Weights of a small GPT-style language model, trained from scratch on English Wikipedia.
Size: 12 layers, width 64, 2 heads of 32, MLP 256 GELU, vocabulary 8192, 1.7M parameters.
Architecture: RMSNorm before each block, rotary positions, biases, untied embeddings, normalized queries and keys, local attention windows, capped logits.
Each number is 128 + 32 x the weight over the matrix's rms, rounded and kept within 0 to 255. Layers, rows and columns count from 0. Numbers have three digits each.

# layer 7 MLP down (transposed), 256x64, rms 0.18, rows 3-52, columns 0-63
147115169147097109161086088169124150191185160140179175119101100135178081140111155107157133173128131116123131139086118126152133134133085103115156145136130114147145120177150124124124157119123119
103136132093139067120095158122087156150134173148132156082118115109135142149140104101144112126123119165151054087161136147167090083099077110033109162121110119164103176125170119144148141145157073
153135120136164157133125141131103057098124189124105167118111154078128119108154146118108162054126133131111139112129098113129126108112124176125133057120175132133107036149112170101125135150121105
174211150112187136142147104130166103123112155083101146067159154130112110120070115124107103174096171117165191117103111119078153086152157111103114162164218127137188090167127134107065156159109090
139147136091147081137124136107106103141097141157118116161124116109135158139148155141150132173119139108156106111116103144125137139144095112153126104141099084144145096191109138099099105099118134
139060095107132138113199104170132110133181151118161134118079141192130150187081103149188160139092131125155091141183179084135112118049126125146107147142132095109037074132191167160062184159142096
151138113171135111114145163118181086165115104101126091150150135129139169089120174139099108099130141128151174128141030116107096122123077157187065106113151131135153127115173152224116136106112099
132207128113061139134121122109123185151124123135152126112134105095052137142090159096085120084128133042132117104136138102108190182130128087107088105119124169105150166092136131121125097115113170
128136169179127115124156175135131129124158130157131209139111134135126156075143085123145186093097147146111132147140130136133099127081121150086113107166146160158136101171144114070123092121162087
151135043117168143098130133113147109164151121109096171122132115135149117120052124084150117171154127117122093141127085121115152114145123091146178119065160069136125141113161148143141176110167134
129085108160163138076058122137125166143147129137100138084092131144125165193119131102141107127143169152144073115155134075144116143153117093093158094103152128177099108175172054093137120079145114
113102103147122106137114088185115116097085143121124189130086145115158103116151113090076129101140085105151144123162171157174136140076119114098171131074118090099142100173145173125109113090115112
125098136141128088185149121127224112077147107147092103096173075114130160122167141209116097159088111141098113162100145124109127098186108142143185115147097125150133073131130137184097138119108096
186153104115121108114136112150128070070179113121167163096152079119128138118088123115092117078102139145131193100153125178101142088136067137114139134113162113139105059126090143078120134114122119
102119124121100153179100144085128117130129145091081172163136187134134122150136135122137125102069136130134152080135126091172136198141088099161132126125130123161131125099108131111118173101147082
102164161145144107190136100116079167109121157148141161115118063155119175119142100104102118161142121130047101138139161137188191066120137107171115081146130072167115114160126126111066097139090176
123124131091128112144088116126164137090146118179148126133148065143172113125134141173114104138117135176118154123166090091108156110078154144121143081104109135180137104113116102102170113102156087
147101130084171110109141132129111095139121070098096195129136155114097134133123111149122165156061088101145100088145190128130077072120139134119089146115066103130074143111120178093116127094146142
090181108106105082166102120121130099092082171132153172165197172145110104149172111146149167149107153111079124134132175122158120123166151172124169108067135125157093114143158161142106144127106160
213203115157175071114127124141107137167063104102136143119200055144131120161120149113112141136107145127175127092146096085136124161119139100105124071057147179165147096067134128146138132127120152
109127108145136122139036095181132136163074153119122124091086105118144169115118160084190124075152172120170112114126167190211170137091107096159134135131100178142138207155166107111111168079138156
163160104099123131137124159136125118135067113147059159140081167106088065111179170155221183153155141069104115144130183159129124161114157112117173184118141063121104091115106071087159161107107145
121138146111086114139099105111164230124106108134114108102145137195100148151154132144114188172122114115123128118138118177107108095151158172136145056109097148172120057118157123112145132123124154
115130138103168151132167174145125102137125116074136127131154093160154129160120175115118144089142157092155095170113105132111157121100115103142104118123134164110167145136063178132121090104145117
112127091128126152085120112143170145153153182218159147135138152131132116183091164045148077173158160115179131094185124140151137165094103050120115092134148090159151166083165145121124136102111028
094161145148165121159098148130190103141138152186132130133136161164098132124162148175155129084128145142126125114142151112140150100132159130177160176120128135185152043101106137068154071071111118
094135140115101132121090070085119182129109120134144188161147154073140109153149131086170170111123144150093145098165138094166114116045113089140083159139130085106139120142137186139075168116148179
094140112131147128129128159169127115161148076163126114128179089154079162097110136134129117158136112132145102136103087125108089121188169174114129110113170109080096124137121241156210115191121142
163080145141106121122138119148128077119160104141139139142097143134124177143085149102111094120122114087096130117112136098168172129079105138074141161061119140113130037131069104118140125139123120
190145128082147173106178164147128048082147091103146165133109138119110168158160053161137139104180127175122143192150134172124220140110134153143067143113110152134123145137140171088140108122111147
158157134150112108161151105134069135142089102079116131166180125164190155126154112098097033098096122040068097121121144149125159112166120134168115139161150115121122114116182108134126139150107110
152190186137090157155125082142115136097149081121141135117178125187149092069146153108095098146167184089151180124162186126173180095097137101150090126133157085114204131157164014119105114170123081
181117153146104126212113146119219113100073096145140149111088172133139188034144149219106160116134127113099081093096080069116110214067137118216157111088157124135085130161126137162105145136161134
136151139081101104135141150092094153164123184147105131122113124105178164104126093156127143071195098179106072161105150088109104150065077143090152169116105151146185156147141134087072123120147117
144141113146133126160107080118139082187115100123120134143138145184134154114164114122114121094106182124097148141140153149112098122175125106107183099127145122156166066109155149099154141111119140
175135150177110123093111082127142152140145167068149119084112146126085102109108124066128126148088088125122132109154160185149091054160114085212170116139167170140112080189163184079139156101130128
076079150217131134121175101150036058103165155185157159134117135125180117189120131148091085126151112170117141081197131109118100150155112116155108117133172119193148092102065146133083118095092134
167145073158117161168119115116126119100153199131105185106180076055147133091055140132057167142159142139154133151129075164158130147138115124105078144161145081119166098129142170075185117164064104
110151202149086092116102122143110255133123146136093071114156086094139084136161125125075083156076089143129057133174161149192107097136157091104161114101131177151162112156118119131098213075059145
156111078071113058116124134212121082140084108169082161158151117144120140113193149109103158136061083130114092136133093093110113116156122097157142091140092127104135122112084093111129122177169120
097154115197137020114157128114149093087105134115120095141138086155122139141169190153143120153095132162125193213095115142100090190157110133160099173131156169109116215095131212118105099144097116
133143115116141134149142190133187164138164124123118103146163094108112139174136147092112138175180124116125119091156173193123117129092162122146093157043095051109131157122228133146114137140126103
097217065120158102169096168090178097154129165133191135112159121179084156184088122176105090171122134130164135115100115107213138111172148173140114161144169100140162088137145184105110132147144064
106115140082104138098129094091143076207146142141120132129120097106057130087175149150100167118127092124103097146103134077101141135131152157098084143110134147121187177089129138136142146127163166
072087166117115160199111107144079076054096110140166127079114116113148132144145128151174123184135077079131066139091107127150143148135141077144146106145181142146094121112146121111115110117131083
113163097170060075205094132114153134117159105136159151092153098142140094154125095158121057116182106080172147147122166095153123118137147095122117113110084149112109181092174122135146082094116137
118161091166088148108100072186127143162150163087140159134111073102113164117145148183067181104141105108167120099147173099075126109150065152110144104094082108146135121131131135080159162173151105
203153152063088130121137126166165069162084158099132150104140165089173126094179076063128142162125075088117107135126182084122170092114136124145124177123148085118172054172169130139122182163113046
099185112133118169137044120132102177121142122173166161113180103130175116102103123100185166134159161130106139119205133143152169144130132100133099108111165163140078118081137121134088131124115140
105137072143118182076135138148126180078105119176176115117092152102023141148165158065149129132224063178074128149134128084115141086142101131135112130141216182151164136196113154090078138122146130
# layer 7 MLP up, 256x64, rms 0.218, rows 4-53, columns 0-63
132162129156121118120122126107122086109154097122076109140100119103126086176175119121181139157148085107136152124119133103195112180179184130185089108165136134121119061162171114087167076092121140
157144102128144152106154142108154095151131126124191085106101171121151071132140133150115092149160098117049081074111135097126139119131137141157119133085050160106138105136140150147094108128141053
064108200129147091152084111087132112157067119122121116100106108073172154130126109139135146130196170137101114162086102080190083181153136115161076119107123133134081120115153081117165126169105151
099122136126108090104123139160124102150154146151118091163134171090103133156087155132164149154133142161123127091118175077155120146140189087109115141133150094126136154103140140070187150179148164
088087127100126124150122116154151097145091119086130143179083117102065126105078176124136113175190067117170094138143169094123156109207185094137122110123112173025078109116161132152212175181123199
067105124109145157103167114112139073139070136091139131183062097130128068128135106174146115101170109142118126124144166128117186113166138084077179166146097128152123064133132088115151105130103160
134052135065178088113158077158102098148098157142089087140141139097117122103131102141097135126112068142117156092123134077135133148130122119119153145195127129142121084143146121158117087141076116
096109089103081139122097156129123168141108116094126060119105206112114089160111148162083068159153120143118103095132148139137153104125147159155157161126129129114155125109138116154129108134107171
119117116138105102127143134108126103127121183140094096145136131054092100117135151094129120162176110141102134163123139122191076091156115130138092096146135123112068130106120148090146176171201188
143087130028096118119127133106122112122095161104114134133163155116126108144025152121149112147172124138123090100117115158098216178158115095178157163114126134100126109117130125139109174090188089
082158146139109159109127127137155129150107079146099092192143174076077069134114125140125116152100132100064127153072155087145115171155182156136143089167136176114138113066122134149112106144124116
163105130127123121172208182111123048161078119133079094143153123098158118129128092192110078183181089134069089095094165075129117126157133158157151115136101093083066101118120158102135053128112156
108102098101146157116098144068135153125140113134126124122132157102137077121153116154165145148148060156136111131123173143142124165087149094231103131165119129139142118132110138196123102153141112
152056108112133150154170172094150133144147154119092040129149185129064130131071031110160145166130123140122115157108109146082164124164124155141120109139093124104109086133132124160125164138123084
156103123115142137141125191184176052159111117038083098199098132129135140090152121090175140091124092086137126131118115102131107156140135143138150137128087170121143120087130153159145157133174061
046134174106098088122107187093140123139085116102069092121149148102095157154140141099103161153172111115105126066086197144076129206139209115158140090196115129116129143120134141115174158128135119
127095101144150187102124152116116099131098060085138082117088094091146040131153119097154091154162113087168139133100151024144115172207174081126133161181108163117133142108169150075155117120107158
080084103068102115139145087116135082199156166165157067148128167097106111112130145105116117160164094147082153078140146097171071099142089105100131121136124159126179112113096184108132080183098156
088085128121131185083136187161125125093126099113102138147102196063078166152145151152128131163164113145164115106104150159120122099061126064158161119143186124098089105137075143144151034164154107
083145154092141144094149155150193093180166129094105143139107130077087189122082075141150131140122147071086094129091131076084172122088103185113127117167137061152100060132136132113143107127098107
099128174182125114081134085169208132108089110129097113173113118110066157133119120121157164124162139094103101149098108107168065177145083135176205141150158179099088111076185148101102122114129130
120115136123110178127144085117193152167080149143141116164114161131111097126132122116137186136137121142101169096118149148155129117125109115103122127132090126089110123137115172093108097135199190
096156126148133136116200164131133122114069089130073057108146141152105113122181105089175156084120132149111124103136161102193147133153152082134159138218173141114087096134119133119158114140134130
095123169066092096127100181086172139104118113071111101150142100098145111122146061095150113139163149187082081150099132120142148081154185073155169141136149187160095128115157063134143125146153168
149095156108059157135171092102114128128121186115117097139129200132120103126065119146152113159138079101087109102155160091145103087129125135115097137163135110144144151128119139167116100173139139
112109106131108094140119125118154103147146161116135123124116111099155139132091115119067114130219154124120112079123135036158103167151135099111123157132159169104134081127146108099112104195095098
123117184137100112137192127102121109157060116122086145180116122137093142080075067068145131116110090114078146122101126106143094108100092145136096084182104156139114104109129053100070171162178078
168125145151134168096140122106128104141088083131098055103125115132122147166140155164162088196181106108096094178113153140168130113157107182142121133180175165133077128125183162092149140116090161
108067135116095111065142141100127103171096131120148132133140176066091177087096123209189072103166125134123085080093176104147155122159181134116103046122157127160101136116120167103179063163143129
116125151089094132073116132114127113143148128060078140164073115113090146154181120140165147105153061190099140169118114118205152165123136116173119090097140148159112110110094112174139144144168165
131097174085117117100110128158199110097090101101146151118123156115140103160165108138184078198171134138099113166105154117116118154176043110180218176148109116115075141115188145167172094126203132
156065108082146174072191182075130011208128086075125103216066151119117115150149094096098081124146109088123138144121175139114126125149139098099167089174126172064116069143149131088169114144103155
048053158159124115145166145143138083111099073072120080140142140098067146126143109079148165183123089154056127104102142132119118176159176061104183135118092146083105144108106090137171149128113151
066113115114102119088190093164151118125126099135134050130133117093129081126173152156122092083131070129106119111102178106122143198147095150122141115139133178087111164115130098132090112146088084
140138163140139142120148193152179102150100146070133148141132143094144188173060067160127150141121170090119062105122104147104083141111081158121151090122109134103053072112114121136194078192158086
093090132153142124115131156177122117128089133105148135173100147121071125174132051098158157154171153161108104170149155092192154126132190141125118168128128142040060070114157134108190142153162188
079123144163052120111123100097215100146081206142100134129124134086119109135122125080102134166166099086101131151143124109107100142134156136145088144176098123096122104100193134135159112137210180
169093131064075081079150116160218119126104110091082159167093151131068119098131096108145183107122133049088105144103112136111092116100114168190126162132112102111067107109125189121129121147173107
068099188171109118112115141133171096137118181101150114146139118092148113133162124127152159160197128147125116106036090109146126093107150060194219132143136138161120139162124142101168080173115146
057062092116108142090161067140152094126070189073122091112046148105148132156121101109162107122138108155117130153186139057103150200104145154123161161165124154117105142120163051134126109117076133
115022133124118183135090097093141093137149105130104075168140161103136057166112150140149120125140140178158091109065109099132077097182164140140152137117177144105110070140143114091118071153107152
186110088111151154116176120145166071112062140059092113122112106125149123127182069074118095133148068168126071105127145078128102164139128081132193098137103108096124131114159049169169146117161160
137151104173132093098138174153128124096096113118154112147085156135139091179120124129152066117148146120123129092134124155146110125140075116123184206158135094097130085172138081140146097131081082
126088118048099168111179077057123095143133079136105101096095129103127080154121091170160129142113142117081116104174162083154085141170169117131132108149051129095093132134132160135147111157194181
131084114115161110099155114161197102144041149061105098127094176134163160140127103111160066155125122135132107116131086130093086125150101092133127140151133084169127108146133106167177104126168108
127123088141116177127185154164160045133084142141067102105127133079088119114158118153090145093183077156108126120101107143097100125121102150098104134138142141104071101109123157092129155125191140
064154161124141160104129111109148129103142146118159129179057134094090144192131091116156070165180151131116159138146125146156130138140075073107147086157125115069072129086084111123146110123148208
110106112102129160116213061104176130166094141133137121151099198122123131116198127099143086111132075169106097143113137140103109128158111124096170173155122139158137087131119174154098150149104107
146149174088101115144145149099149058164079165113085131143110140094158153077144065137112076120177105228143156134129204131203093136118139143158129106137155174077132093137169071128151055134117080
076140129120119182129132118151228113195053123116096121134160100066091121085172111147095111115169141156123139142125131157115112084169113140152187110122106146082085105087115151123147104130148155